{
  "n_layer": 13,
  "d_model": 160,
  "n_head": 5,
  "n_kv_head": 1,
  "head_dim": 32,
  "d_mlp": 448,
  "vocab_size": 816,
  "activation": "swiglu",
  "norm": "rmsnorm",
  "norm_place": "pre",
  "norm_eps": 1e-05,
  "positions": "rope",
  "rope_base": 10000.0,
  "rope_fraction": 1.0,
  "qk_norm": false,
  "attn_scale": 0.177,
  "bias": "none",
  "tie_embeddings": false,
  "parallel_block": true,
  "init": "normal",
  "init_std_qkv": 0.053,
  "init_std_o": 0.0658,
  "init_std_up": 0.0758,
  "init_std_down": 0.0758,
  "optimizer": "soap_variant",
  "lr": 0.0039,
  "weight_decay": 0.0,
  "lr_head": 0.00856,
  "grad_clip": 1.0,
  "warmup_steps": 200,
  "schedule": "wsd",
  "decay_fraction": 1.0,
  "decay_shape": "pow",
  "final_lr_fraction": 0.0,
  "batch_tokens": [16384, 32768],
  "seq_len": 1024,
  "doc_mask": true,
  "train_tokens": 150400000,
  "steps": 6243,
  "dataset": "wikipedia_en"
}
Each number is 128 + 32 x the weight over its row's rms, rounded and kept within 0 to 255. Layers, rows and columns count from 0. The size above them is the row's rms in percent of the matrix's.

# layer 9 MLP gate, 448x160, rms 0.0759, rows 147-189, columns 0-159
size [102 100  92  98 101 100  98  95 104 102 102  97  98  99 101 100  95 106 106  96 106  94  96  96 102  98  93  94 100 101 102  90 103  96  99 102 100  90 104 102 104  97 105]
[[167 142  67 169 137 183 149 100  98 168 120  74  57 154 127 100 132 103 121 137 124 122 119 149 162 108 169 149 126  91 161 164 103  77 111  82 160 139 181 103 101 171 138  73  98 129  52  94 113 143 105 141 129 132  68  56  82 163  99 132  76 127 104 173 164 161 125 151 142 134 131 105 188 122  91 117 105 111 165 133 107 113 154 147 164  79 122 102 121 129 103  91 129 102  94 102 211  99 121  76 166  69 114  73 114 126 160 159 122  89  97 105 136 130 155 124 139 102 101  94 112  91 116 109 182 135  94 131  81 141 149 165 172 157 117 105 129 124 193 120 150 102  93 128  99 142  84 125  54 137 101 165  98 151 123 153  60 164 137 128]
 [123 144 115 134 135 166 186 147 109  80 191  75 133  39 134 106 113 138 101 103 130 129 126  63 147 150 172 121  79 103  55 137 160 148 155 114 112 125 124 140 117 135 133 136 128 173 166 119  77 157 102 162 182  77 139 172 149 124  82  87 100 122 102 144 168 156 135 150 160 156 127 111 171 121 165  95 120 142 129 184  77 160  48 114 137 151 126 126 166 180 120 142 144 126  73  98  39  84 142 186  89  87 161 165  53 171 122 146 113 132 126 134 166 180 138  87  77 157 161 171 127 134 158 126  80 143 118 144 131 170 143 151 131 140 140 160 107 122 155 105 115 156 142 148 155 108 121 202 161 120 118 123 109 160  59 126 116 143 131 155]
 [127 143  91 121 156 152 164 178 129  81 124 128  93 127  97 108 163 130 102 109 210 143  94 108 106 163 145 103 100  66 140  99 158 123 110  95 210 105 205 145 116 183 120 158 163 123 179 154 189  97  85 150 113 155 117  67 142 182 160  91  99  78 123 177 161  81 144 115 115 168  90 109 128 137 132 134  76 153 178 103 170  94 150 130 145 116 151  99 116 146 115 100 113 149  48 152 132 130  99 141 194 106 102 110  91 141 123 120  86 117 161 107  91 147  78 172 105 103 132 126 121 105 117 144 186 116  75  87 150 143 161 118  98 110 162 101 149 142  72  90  88  76 179  68 114 152 116  96 136 151  96 137 134 143  84 136 106 147  99 160]
 [109 111 123 149 186  89 164 125 118 116  93 134 170 104 104  96 114 110 101 104 124 139  75 146 151 151 134 108 180  94 155 200 116  92 165 174 134 124 168 127 144 122 207 146  94 141 138 134 172 153  87  70 158  76  86 115 167 153  59 141 114  90 121 154 100 157 102 171  97 167 116 121 115 105 186 136 139 107 184 126 148 147 149  50 109 132 126 137  99  79 144 229 129 164 140 122 123 143 141 101  97 128  93 138 129 140 154 132 196 115 126  93 122 143 121 127 148  78 148  89 119 105 180  82 105 208 112 150  80 128 126 138 166 149 181 120 162 167  68 143 154 119 137 144 138 171 150  65 116 135  98 151 164 108  99 125  96 148  99 187]
 [159 149 138 141 125 126 144 182 107 170 142 184 110 161 101 133 174 157  88 160 133 111 165 148 141 107 175 142 119 120 107 132  90 154 132 100  77 155 126 112 103 148 151 119 149 166 125 146 135 155 139 118 141  90  84  97  76 174 111 122 226 151  87 160 144 126  96 109 137 176 180 156  82 180 144 106 185 162 153 115 135 117 134  93 112 114 121 120 135 164 130 149 138  92 120 147 115 180  58 122 136 145  93 100  97 118 119 111 160 166  94 143  61 179 132 158  81  96 115 153 144 132 116 171 114 180  60 126 148 144 146 130 130 119 142 146 178 236  95 203 153 110  94 117  96 154 109 124  48  96 166 164 123  90  67 157 105 138 100 146]
 [104  80 137 131 158 152  93 118  93 134 104 119  89 137 152 142 128 148 166 125 139  97 188  71 111  81 144  99 124 124 142 146 140 144 127 130 136 169 135 133  99  99 114 134  79 106  83 123 158  68 114 100 140 101  91 139 156 120 116 127 131 124  60 111  54 113 136 110 129  83  95  84 120 124 164 152  85 151  95 160 119  99 150  28 150 163 109 152  98 172 111 110 108  43 165 103 174  74  78 139 179 142 188  87  78 124  79 126  76 163 174 109 124 162 109  81 125 106 160 131 142 162 138 142  50 120 103 136 141  96 166  92 128  95 153 129 124 138 140 165 102 157 112 122 112 160 143 184 110 150  95 124 176  72 123 133 118 160 200  66]
 [ 91 144 174  97 167 137 154 172 129 135 161 176 122 116 143  92 160 125  48  86 150  98  64 148 203 152 164 172 133  92 152 126  99  74 133 147 143  79 112 119  55 111 205 137 168 190 137  72 170 136  90 112 181 112 177 133  62 139 126 120 123  91 121 191 121 141  69  95 107 187 139 121  76 161 199 109 134 141 132 130  99  85  89 115 157 187 126 135 141 135 178 102 128  99 111 155 114 126 124 126 152 138 105 138 124 140 121  98 190 128 166 111 120 117 143 144 160 124 126 148  96 169 110 102 169 147 126 169 130 127 126 148  78  99 132 115 177 134 122 133 194 168 145 125 160  95 115 103 104 148  89 135 119  91  75 103 112 129 124  67]
 [104 133 129 122  70 154 118 104  89 142 158  78 186 109 191 132 101 116 142  77 116 128 148 162 107 122 193 155 153 146 158 154  86 105 105  74 115 162 123 121 199 109  78 159 146 128 100 125 143  43 136 167 107 113 114 117 169 109 137 134  93 107 126 111 130 151 137  70 145 148 143 128 113 122 170 125 118 133  73  40 134 142 106 178 142 126 163 150 155  98 147  99  99 141  74  82  77 104 159 110 167 139 156 105  77  98 142 148 148 181 113 118 193 193 136 147 138  98  90 176 138 154 114 114 122 166 116  80  94 139 124 105 206 135 115  83 119 101  84  81 115 123 156  69 129 131 129 154 148 184 162 100  82 141  82 104 183 121  85 122]
 [118 136 131 152  79 139 159 146 177 128 150 130  47 146  70  84 137  96 105 105 146 167 138 157 127 139 198 158 109  82  88 133 130 160 140 105  93 134 155 108 100  95 176  89 105 138 112 114  91 144  88 108 142 129 142  83 100 155 121  96 164 193 166 137 200  53 170  79  69 108 106 226 144 121 131 145 138 155 166 159 171  95 131  83  73 161  54 134 107  90 115 137 119 181 136 128 168 150 126 169  90 171 137 153 107 125  80 100 118 140 205 105 153 178 104 138 130 123  87  89 142  90  90 156 150  69 138 140 130  93 124 116 145 116 109 130 133 129 164 127 128 107 173 124 112 137  58  99 115 164  89 130 150 156 120 118 128 156 134 128]
 [115 110 140 113 163 129 129  76  89 127 169 138 138 117 140 154 129 182  94  66  84 148 152 125 152 123 119 155 140  68 167 136 146  79 151 122 103 145  40 142 158  90 181 115 170  82 145  96 136 143 116  85 141  92 149  99 115 104 180 122 172 139 128 131 150 111 171  92 126 172  93 157 104  67 139  95  96 130  79 144 140 157 135 134 163  51 155 165 180  96 143  77 101 143 160 105 128 119 114 102  89  97 137 132 111 170 198 152 117  81 137 127 153 161  87  71 163 204 134 133 141 140 138 116 126 128  94 218 123  83 195 163 161 115 115  82 173 109 114  82  92 113 126 105 137 146 154 128 142 158 120 121 178 127 109  84 153 110  68 102]
 [135 112  92 105 149  95  62 151 168 142 126 131 117 136 104 105 143  93 115 155 171 149 101 120  84 141 140  74 165 114  94 117 133 120  68 153 158 126 128  58  57 105 126 131 146 202  95 185 172 123 118 116  81  67 158  75 175 149  81 103 152 113 121 223 103 120 120 154  97 158 107 111 148 157 172 103  65 120  89 184 131  99 126  75 126  70 148 133 102  83 144 147 170 133 144 159 153 136 114 128 102 128 134 158 149  60 122 154 134 160 198  63 128 141 129 130  83 107 184 113 141  84 193 171 136 124 124 147 115  83 165 133 139 136 176 134 168 112  95  93 141 144 127  82 104 138 174 151  99 113 120 137 162 149 143 142 100 158 158 104]
 [147 143  84 118 159  79 140 139 157 143 176 140 124 152  84 106 148  97 162 105 130 119 128 206 181 156 141 139 141 116 120 146 116 151  98 192  76 150  46 124 103 107 128  88 135 107 155 164 159 166 144 106  68 124 173 135 128 142  86  87 139 125 125 179 107  66 137 104 106 201 120 140 117 137 147 187 136 155 170  80 146 165 135  96 126  84 126 122 149 140 135 132 140  93 111 112 100 171  94 187  93 157 154 143 125  88 161 127  87  56 166 123  88 141 127  98  57 135 164 161 101 181 114  70 149 137  90 177 134 114 130 110 128 175  90 140 121 133 119  93 106 100  95 106  63 147 110  68 105  90 175 134  79 173 123 168  91 138 148  84]
 [168 117 113 213 157 141 144 118 147  98 134 166 148 160 101  74 101 150 115 107 174  88  88  65 136 115 174 133  57 122 126  74 113 113 151 171  61 191  95 111 120  80 158  85  94 139 138 142 110 179 170 105 128 153 136 145  99 138 139 138 146 112  95  73 128 119 114 102 162  98 105  95 120 193 103 127 138 125 155 130 119 168 133 156 171 112  76 141 151 122 128 125 124 113 157 155 141  61  65 152 132 130 138  79  91 112 142 173 170 165 161  92 170 112 180 142 139 157 106 182 148 133 151 142 165 109 172  78 101 131 109 155  85 122 148 126 147  61 113  97 148 159 143 158 153 180  99 161 154  68  74 126 119  72 115 187  98  86 114 131]
 [130  99 106 113 100 148  70 196  97 161  94  99 110 132 124 162  95 156 187 141 109 144 145 161  71 153 107 160 156 114 173 124 171 125 111 126 136 157 101 131 170 122 160 139  51 150 115  90 166  99 133 148 116  70 157  76 120 161  97  96 105 111 134 135 122 198 108 141 116 153 118  98 125  94  92 194 118 136 130 142 104 145 144 136 151 123 106 140 109  95 140 164 183 115 187  77  80 135 148  98 125 116  98 160 101 126 107  89 168 187 136 136 154 113 110 181 143  57 111 141 136 124 132 186 135  80 196 110  90 133 153 135 131 157  11 106  85 106 149 117 159 157 108 196 164  81  90 137 101 190 131 129 140 128 115 150 121 120 103  87]
 [143 129 144 127 141 141 155 162 105  80 141 142 157 132 159 101 179 117 124 173 123 152 104  95 174 128  95  76 179  92 117  99 218 146 142  65  91 143  86 193 139 150 100 130 135  95  66 157 117 135 136 123 161 141 171 162 127 161 126 117  76 152 110 125 100 118  96 109 139 120 136 220  76 106 121 124 204 113 124 155  82 139  98 135 138 147 107 142 111 142 107 143 122 110 157 172 162 141 128 132 124 137  99  64 130  75 137  63 161 192 132 121 119 106 122  92 112  86 142 153  77 159 131 150  52 141 134  88 185 129 130  53 122 133  62 107 109 116  84 117 125 157 191  90 117  91 100 131 119 177  64 151 113 148 124 159 136 104 105  91]
 [114 149 153 128 121 107 189  63  44  64 155 138 126 117 163 131 205 161 155 209 141  97 116  97 116 135 121 139 102 116  97 160 121 142 162  79 117 120 125 163 158 140  88 122 142 143 178  67 138 130 114 169  91 154 107 140 125 170 163  91 179 161  81 192 133 186 219 110 145 168 118 159 141 139 157  45 162 163 117 107 106 113 145 104 128  92 106 130  85 105 105 139 119 123 101 111 106 144 158 108 156 167 130 113  96 161  76 106 107 170 122 123  89 125 141 144  64 175 174 125 115 119  61  96 124 158 140 116 178  70 125 113 172  92 128 134 133 107 132  87  78 136 137 112 131 132 149 177  97 137 106 160 147 173 152 134 133 158 141 160]
 [126 129  75 133  77 188 136 194 124  64 167  81 116  91 155 101 109 128  76 111 138 140 117  95  67 130 107 122 133 128 135 168 110 149 152 190 104 190  75  77 125 104 140  76 136 127 163 109 104 164 127  63 152 185 141 130  95 129  67 146 133 106 141 171 140 109  58 134 114  61 114 138 100 167 186  63 114 144 125 118 168 163 118 142 123  77 153  99  69 142 116 131 145 111 137 115 131  91  98 165  81 147 120 115 138 142 103 119 123  44 154 162 149 104 144  98 140 127 154  90  95  85 138  86 110  87 143 169 114 139 130 129 163  80 125 144 152 135 110 176 131 147 131  58 119 104 200 117 115 133 130 154  75 160 117  94 113 169 144  82]
 [127 126 154  82 135 100 104 136 116 102 165 110 108 125 172 156  43 146 137  87 157 144 116 175 110 135 152 156 122 141 131  90  85  80 126  64 180 129 152 137 155 109 167 140 164 152 136 133 121 111  96 139 130 193 122 134 132 115 134 104 124 128 148 154 113 184 122 108 110  74 129 129 142 157 214 165 132 139  90 112 154 137 167 145 145  93 118 135  92 132 157 141  80 139 157 173 110  93 163 144 155  97  94 182 120 144 178  94 127 157 168 133  95 146 152 135 137 124 108  66 169  86 148 177 135 115 130 194  68 136 139 110 142  76 250 115 176 134 108 121 172 132 102 111 132 101  74 178 128 226 116 122  84 145 122 180 142 155 152 144]
 [ 82 116 116 107  92 143 124  89  80 142 111  77  94  92  93 136  90 159  81  74 136 151 215  96 107 167 118 127 128 159 141 116 144 115 135  67 118 153 186 104 115 188 131 147 136  98 125  77 152 111 144  90 157 115  84  86 130 207 113 118  96 130  97 149 138 179 140 116  84 173 162  74 104 169 113 118  81  93 141  84 160 120  93 107 174 132 119 145 185  79 127 109  97 134  89  96 108 129 162 140 107 111 103 162 134 112 160 151 124 168 155 113 112  89 152 137  84 129 162  94  99 141 153 131 137 172  63 107 143 224 113 151 134  68 166 162 110 122 142 122 179 170  87 112 150  87 127  85  74 124 132 102  74 121 156 144  86 160 137 150]
 [147  77 136  86 158 104 172 143 113 146 145 101 121  97 143  77 108 164 116 146 136  80 135 133 106 149 170 110 176 147  86 102 165 161 119 127  71 116 208 153 143 133 119 124 131 108 135 132 112 121  95  69  82 149  80  64 108 141 125  91 109  84 126 119  65  50 102 127 145 136  90 132 170 100  90 133 121  47 139 118 135  96 125 144 114 124 141 112 129 189 125 124 115  76 114 111 154 107 103 148 175 142  68 167 103  99 101 128 167 182 208 104 124 103 103 119  78 181  76  90 132  98 171 113  74  53  93 117 154 129 143 159 111  63 154 107 154 183 177 127 140 114 166 111 115 124 134 148 146 147 127 130 166 133  75  78 143 108  98 150]
 [124 142 138 168 154 108 123 162 148 127 130  93 164 140 152 137 190  64 146 108 121 160 144 195 132 148 154 139 162 111 119  75  98  95 152 150 106 143 130  53  90 107 105 114 175 141 107 106 115  98  58 132 144  56 130 102 181 134  98  60 125 136  89 122 159 114 152 103 113 112 163 132 141 168  64 152 169 164 102 134 171 154 161 111  77 136  83 115 155 196  46  96  89 133 132 139  73 125 154 124 166 135 149  72 132 132 169 125 126  68 107 108 142 123 128 129 121 138 125 129  95 181 125 121 146 123 159 179 124  88  42 138 116  96 150 127 135 115 121 132 152 147  79 116 108 207  87 151 167 129 140 108 104 165 193  84 137  78 158 128]
 [ 80  81  67 133 160 142 134 152 128 143 107  99  68 134 122 163 132 190  98 118 137  75 155 180  94 151 136 120 140 113 109 140 127 130 137 123 138  86 151 186 119 112 119 137 129 108 148  85 166 129 139 109  90 141 170  96 116  67 124  65 186 113 139 109 109 148 125 158 140 198 155 154 132 116 177 100 138 113 104 144 103 122 161 152 231 192 148 106 156 143  35 120 112 158 171 105 192 132  87 151  95 110 101 106 134 123  90 147 153  89 124 131 142 126 122 172  90 134 110  99 157 177  81  95 100 135 117 114 110 143 133 123 154 163 135 122 124 202 121 149 145 162 183 142 140 104 107 148  60  73 137 112  99  52 179  78 174 145 118 132]
 [124  95  48 163 163  97 153  97  92 146 117 107 110 104 120 109  93 128 143 149 124 118 149 121  93 100 180 177 132  91 122 134 142 115 132 142 143 107 131 175  71 111 112 174 130 137 211 148 186 156 123 120 108 111 127 151  97 126 147 124  88 184  78  96 110 194  98 115 160 137  80 135 153 143 130 176 177 147 126 124 106 119  65 174 171 194 167 105 171 113 148 124 118 111 123 101 112  93 100 145 115  63  77 163 142 150 150 198 179 106 180  88 134 106 127  86 119 103 110 123 126 167 116 162 103  88 141 113 103 131 100  77 114 107  99 160 143 154 123 113 194 109 155 127 145 132 132 166 140 185 124 197 116  86 212 123 100  98 165 182]
 [113  86 140  82 127 162 106 138 135 152 146  74 123  83 117 118 137 153 182 137 170 126 133 190 144 136 134 172 130 150 157  65  89 171 135  95 141 123 175  73 165 148  96 129 140  68 112 101 165 138  48  78  93  84 148 143 176 178 105 146 160 110 155 208 189 141 108 144 141 159 100 168 193 130  90 114 134  82 123 167  87 175 136 161 132 185 131 113 193 177 141 149 130 156 171 106 123 108 117  71 113 122 127 142 133 104 149 125 109 127 112 105 134 134 138 135 178 129  74 109 114 110 103 121 152 122 105 176 131 175 160 167 119  93 186 148  87 108  78 123 111 109  93 105 124 129 152  86  76  95 123 152 133 127 122 185  67 137 152  60]
 [108 140 178 185 147 137 162 123 148  56 116  80  96 143 139 146 135 158 108 108 148 120 160 105 120  72  95  90 104 161 169 109 138 150 164 116  88  92 122  88  73 117 164 151 128 155 133 130 115 164 133 118 101 223 111  94  88 116  80 129  93  84  87 146 105 160 126 139 121 176 109 119 177 168 141 147  68  86 103 135 121 106 119  68 138 148 110  88  23 119 107 114 158  99 180 146 158 169 156 123  86 167 120 111 106 102 128  93 141 156 145 138 136 126  98 160  95 117 143 135 113 127 186 162 154 112  88 112 178 135 173 176 135 146 134 131 111 166 103 228 127 111 117 153  94 110  52 151 115 172 111 129 137  81 149  80 132 174 152 135]
 [157 192 117 147 157 180  94 121 140 182 146  87 128 109 134  80 151 108 146 107  81 164 149 171 135 163 121 127 145 112 158 155  75  84 116  91 139  89 154 109 139 162 170 130 109 128  80 133 100  55  90 104 148 144 101 120 113 120 112 140  86 179 134 175  63 103 128 132 127  97 110 150  96  95 102 116 133  99 107 144 146 140 152 156 201 150 134  97 103 130  94  75 160 138 134 130 157 112 115  67 167 153 126  93 153 185 152 126 121 191  97 137 112 130 114  87 172 155 193 130 142 141 136 181 159 115 145 123 141 140 189 138 113 133   8 161 117 132 162 158  99  82 113  77 193  98 170 151 191 126 111 175 113 126 106 103 127  87  88 134]
 [154 171 115  99  95  84 128 193 131 133 172  98 118 128 141 133 178  82 172 114 132 190 144  81 101 143 130  74 165 146 184 142 116 157  98 188 119 103  68  72 149 106 141  97 148 168 121  81  76 140 118 124  59  83 176 104 111 133  85 131  83 160 145 164 114 148 192 114  98 137  82  87 181 147 153 152 202 148  96 127 176 116 159 141 149  92 153 164 159  82 121  92 122 159 183 176 128 162  95 147 154 156 140  86 110  94  86  99 104  98 149  92 155 106 154 135 139 121 131  65  79 137 134  84 126 133 155  86 140 144  92 130 129 127 135 128  97  85 131  99  50 195 146 160 123 137  71 129 131 159 101 117 132 143 132 111 157 119 125 141]
 [ 83 136 155 165 133 157 108 140 156 164  99  97 147 150 128 174 172 151  96 134 128 132 106 138 114 111 178 179 149 139 106  95 119 151 196 162 118 135 112 138 103 141 167 168 145 132 127  81 165 133  98 133 126 170 142 135 140 114  65 174 157 102 121  61  80 148 131 116  94 141 156 117 148 235  90  96 177 171 125 165 120 155 183 171 165 111 111 130  72 128  98 138  83 219 159  99 171  91 158 153 136 148  99 138 142  59 156 117 114  87  99  93 101 142 130 123 153 120 164 142 104 136 124 147 122 114 134 158 125 169 149  19 100  68  87  87 125 128 133 165 171  90 121 136 159 116 107  93 159 111 110 108 183 131 100 124  73 144 109 142]
 [131 139  79 145 182 123 128 107 128 139  91 138  90  85 137 184 119 143 112 166 169 145  96  89 127 105 152 140 197 130  89 105 116 109 145 188  71  99  88 161 149 109 168 136 131 158 112 125 133 154 152 143 118 133  91 125 111  93 119 106 138  56  82 138 134 152 139 142 166  99 174 140 140 164 129 110 179 115 204 122 114 119 125  99 138 140  26 136 134 115  57 139 104 129 119 133 159 147 161 187 109 176 118 172 125 174 179 131  53 164 116 144  54 137  94 180  41  85  86 128 141 157 150 131 145 151 144 172 179 158 186 117 118 125 148 146  88 111 112 155  74 144 169 143 142 102 132 141 114  99 132  94 114 120 147 174  94 105  87 163]
 [ 86 184 182 103 139 106  77  96 150 140 105 133 107  90  94 107 120 117  75 125 122 139 128 131 107 108 140 184 140  90 127  97 153 112 131 112 145 148 148  79 172 113 167 124 143 143 145 107  99 124 150 186  68  90 151 145  98 168 196 108 112 167  98 120 169 182 107 190  68 152  75 174 124 101  56 110 111 115 217  99 130 141 136 134  87 120 170 123 132 173 118 137 108 127 110  65 133 100 135 132 158 154 144 152 102  64 104  83 175 155 169 107 111 125 111 199 130 122 117 116 104 186 100  70 105 140 184 132 132 165  90 108  87 160 125 134 113  96 141 183  72 145  71 149  87  90 130  80 141 109 122 103 109  82 145 138 114 151 151 147]
 [140 120 117 131 171 136 138  86 128 159 111  96 138 153 125 170  74 142 135 137  85 153  46  76 134 152 131  88 129 153 127 122 112 136 123 168 174 148  94 100 110 184 106 105 100 140 154 149  88 119 174  88 132  95 140 132 205 146  86 135 111 117 118 127 116 143 126 112 135 115 163  84 132 120 172  99 162 166 155 138  71 106 181 147 141 180 109 157 102 139 147  93 134 161 122  78 166 175  71  99 109 135  82 113 101 103  76 128 154 151 104  92 104  81 120 155  83 148  94 104 137 132 178  89 129 140  94  85 125 122 165 155 105 122 131   0 145 121 134 223 134 105 124 145 161  85 192 159 139 101 155  78 129 160 128 165 168 104 138 100]
 [133 162 122  90  95 118  88  84 134 104 179 119 167 123  98 142 113 120 134 113 181 128 110 122  53  97 136 168 104  85 123 154 131  95 194  74 154 112 187 155 130 113  98 131 103 122 123 116 145 106  91 145 113 110 170  85 101 114 158 113  99 185 152 121 124 175  87 102 163 205 148 124 146 118 168 108 138 158 151 148 135  89 160 139  64 172 132 149 146 168 115 125 122 115 119 102  75 146 155 173 129 116 155 107  89 108  67 123 101 160 193 151 115 117 137 217 119  91 166 161 126 185 122  93 126 120 145  98 108  82 217 132 133 105 116 141 190 102 138  86  78 109 104 130 134  95 201 104 121 149 165 131 134 142  75 152 112 147  90 197]
 [ 86 111  64 141 212 133 126 123 145 126 146 125 126 133 136 149 151 144 111 170 132  75 121 185  98 135 181 114 144 105 104 115 143 134 183 133  83  83  86 179 129 114 161 127  83 150 111 143 116 133  76 152 102 102 146 113  91 154 117 114  89  86 162 131 172 149 157 136 118 111 146 178 164 108 215 160 126 122 109 144  89 121  78 163  95 112  94 120 151 110  87 116 117  89  85 114 194 192 168 111 132 212 139 132  75 119 113 147  97 160 144  71 127 134  74 160 145 150 106 111 138  94 105 171 179 188 110 136 114 149 126  95 128 156 113  86 149 162 181 110 115 116 169 104 159 141  88 174 156  77 111 144  91 119 123 143 171 126  39 108]
 [113 101 204 182 147 102 104 114  66  99 103  91 107 150 112  96 102 116 117 110  80 130 160  96 134 126 160 131  91 146 134 132 148  56 148 148 165  87 107 153 131  68 137  99 122 118 157 138 124  91 160 106 184 143 156 124 200  88 157 123 124  82  60 156 127 157 131 140 186 150 168 128  77 141 147 133 104 136 124 102 153 117  96 154 138 149 147 134 126 150 149 119 150  54 109  92 169 107 121 118 130 122 153 107 111 164 150  84 112 103  73 154 140 133 127  89  49  99 109 133 144 193 140 142 131 109  94  96 145 124 172 218 130 155 145 133 186 153  96 170 111 128  85 198 134 108 115  74  88 177 132 149 169 174 160 172 177  87 109 100]
 [ 95 112 194 147 139 131 116 102 123 114 108 132 107 133 134 117 105 168 180  62 162 162  84 154 131 172  76  94 159 157 168  97 144  96 111 130 132 111 175  96 165 169 102 139 118  58 144 186 109  85 185 142 140 114 119 114  93 162 118  82 117  88 172 181 121 158 105  57 120 156  93 153 130 113  96  67  68  77 154 134 109  84 125 138 111 160 120 126 104 119 166 105 142 115  88 102 187  78 173 205 117 156  99 144 103 150 166 111 196 107 147 136 143 181 135  91 142 158 136 102 174 141 140 178 114 145 122 116 147  97 148 136 155 112 132 122 154 111 183  97 176 175 176 121  89 162 104 114  78  82 148 109 133 121 147  86  93 162  89 109]
 [112 137  72  91 115 134 134 119 120 110 138 188 121 132  57 140 132 171 101  76  98 154 226 114 117 129 152 128 101  87 162  74 112 133  78 102 139 127 184 135 145 129 111  95 131 140 146  95 109 119 141 108 164 116 176  82 107 174  93 124  65 128 148 118  73  90 155 163 115 142 161  91  71 139 148  91  86 106 126 126 146 155  80 109  85 135  97 166 133  89 121 119 148 141 125  81 105  87 159 110 108  68 155 143  65 173 128  97 116 131 167 152 120 128  83 172  91 161  56 143 137 106 115 167  96 104 131 170  48 141  97  59 123 142 146  75 168 154  97 165 155  62 115  89 116 105 115 113  86 157 140 194 129 114 107 142 119 148 138 132]
 [ 91 151 104 221 163 178 117 141 176 154 170 128  96 161 148 117 165 131 113 160 128 147 142 182 164 136  73 117 150  44 132 152 132 107 131 120 107 130 118 140 107  77 154 137 112 101  91 171 134 143  98 137 141 143 141 111 131 140 155 111  96  67 116 161 119 136 149  90 191  63 179  73 161 174 115 102 175  88  86 162 115  88  89 105 107 176 150  97 124 142 157 100 114 180 143 102  85 135 101 169 102 186  83 120 158 156 123 158 148  72 132 131 150 183 137  33 153 148 160 145 143  86 138 142 113 107 148 161 110  97 141 141 138 203 125 177 122 147 119  96 114  86 108  98  83 140  97 124  83 118 151 102  82 124 116 118  87 132 115  78]
 [115 145 140 128 106 178 165 132 202 121 147  93 105 105 132 109 171 102 149 117 148 115 141 103 138  92 134 107 133 142  84 179 164 137 137 119  95 169 138 161 106 161 240  94 114 129 135 162 151 169 119 113 183 136 109 129  87 132 112 122  78 134 152 156  64 127 132 160  73 163 143 112 116  76 131 160 132 101 127 138  52 134 143 179 132 103  85 125 100 180 158  91 109 193  93 122 163 146 142 136 117 125  79  57 153 154 156 139 155 108 102 144 146 139 126  40  79 130  98  94 108 129 118 133 102 163 191 145 147  74  79  79 190 109 191  88 141 146 120 138  98 121 137 141 157 162 144  85 129 158 107 113 134 122 175 194 178 128 120 112]
 [111 153 161  93 146  71 136 164 130 168 155  83 127 104 155 118 135 114 125 141 112  62  85 122 136 129 128 177 145 110  98 123 155 135 175 128 145 142 135 150 110 113 166 116 139 112 137 141 114 161 149 133 235 107 128 104 173  33 112 125 143  71 124 151 164 119  88 112 106 173 187 160 101 154 146 128 150 115 151  97 151 128 125 162 185 152 121 109 163 116 132 134  70 109 137 114 126 124 121 110  94 114 133 182 100 178 188 128 153 168 128  92  74  94 100 111 128  72 139 105 150 176  94  73 127 225 110 121  63 101 149 140 111 126 145 143 115 124 121  56 118  83 110 146 117 109 163 142 108 145 108 177  76 144  90 104 220 136  80 154]
 [193 140  75 134 155 172 120 112 112 107  87 100 141 111 116  81 109  88 109 143  84 148 125 151 144 110 107 185 142 136 109  92 120 126 160 124 128 135 102 162  97 117 151 151 140  60 155 138 157 181 129 114 157 158 102  43 200 140 122 143 121 183 160  94 116 119 180  97 155 148  67 113 118 166  93 104 109 128 116 111 184  57 196 114 141 165 163 137  60 145 117 152 111 119 147 182  98  97 116 142 218 134 154 146 117 169 127 108 142  99 138  53 141 152 139 145  89 115 145  76 100 122  91 204 136 162 140 138 160 121 147 115 145  99 135  93 112 116 132 102 133 127 136 175 149 150 130 132 117 138 104 110 126 125  86  81 129 104 102 240]
 [121  94 153 177 181 160 160 182  96 138 101  95  99 149 109 118 140 102 154 143 147 123 146 133 116 111  97  73 129 131  77 125 151  83 119 177  99 144 117 160 153 176  99 144 163 176 113 104 159 118 144  86 142 183 134 134 139  88 162 127 131 110 133 150 121 159 162  84 165 141  70  75 111 203 102  94 170 113 127 148 123 100 162 134 191 194  82 134 112 126 114 156 149 107 110 111 146 108 122 162 113 133 176 181 115 118 180  76 175 141  83 141 180 120  90 125 132 142 127 173 135 124 123  92 108 103 156 125 107 120 144 182 178 183 153 157 171 155 132 113 171 104 195 124 125 217  35 146 117 155 114 116 142 117  64 122 105 177 120 165]
 [111 150 108 160  94  66 168 111  98  75 118 143 112 123 141 165 119 145 155 107 161 204  98 122 107  72 192 116 124 114 118 122 126 111 128  88 131 175 163 104 131 111 173 190 120  99 104 140 116  71  49  83 160 152  87  94 109 162  96 107 140 130 164  73 165 113 205 145 127 123 134 131 156 144 148 174 136 171  85 101 166  83 143 142 160 175  95 165 120 122 144 114 135 107 129 171 152 118  98 102 128 153 111 116 175 129 113  64 151 109  80  70 173 166 171 103 130 105 155 159  98  99 104 114 105 147 150 131 196  92 138 125 120  96 117 127  86 131  98 103 102 165 113  91 105 184 111 102 156 144  65 201  96 171 174  97 139 102 142 159]
 [134 139  96 111 158 165  86 171 115  82 164 108 149 166 105 120  75 139 179 156 110 177  79 180 102 133 124 108 192 160 159 150  83 139 196 149 131  79 140 113 118 105 125 154  90 140 121  91  84 145 143 133 150 101 196  96 142 169  74 136  85 152 142 114 201 184 182 113  73  85 114 179 133 151 128  91 130 122  75  67 150 128 196 139 163 122 107 134 130 157 145 134  97 161 163 110 153 113 126 105 152  54 109 149  99 118 144 108 164 104 152 137 126 114 137 171 134 126 114 171  68 178 148 128 178 138  86 136  90 121 124 135 142 145  80 120  98 222  98 175 143 154 141 143 131  75 132 165 121 140  72 104 101  99 130 150 158 128 150 123]]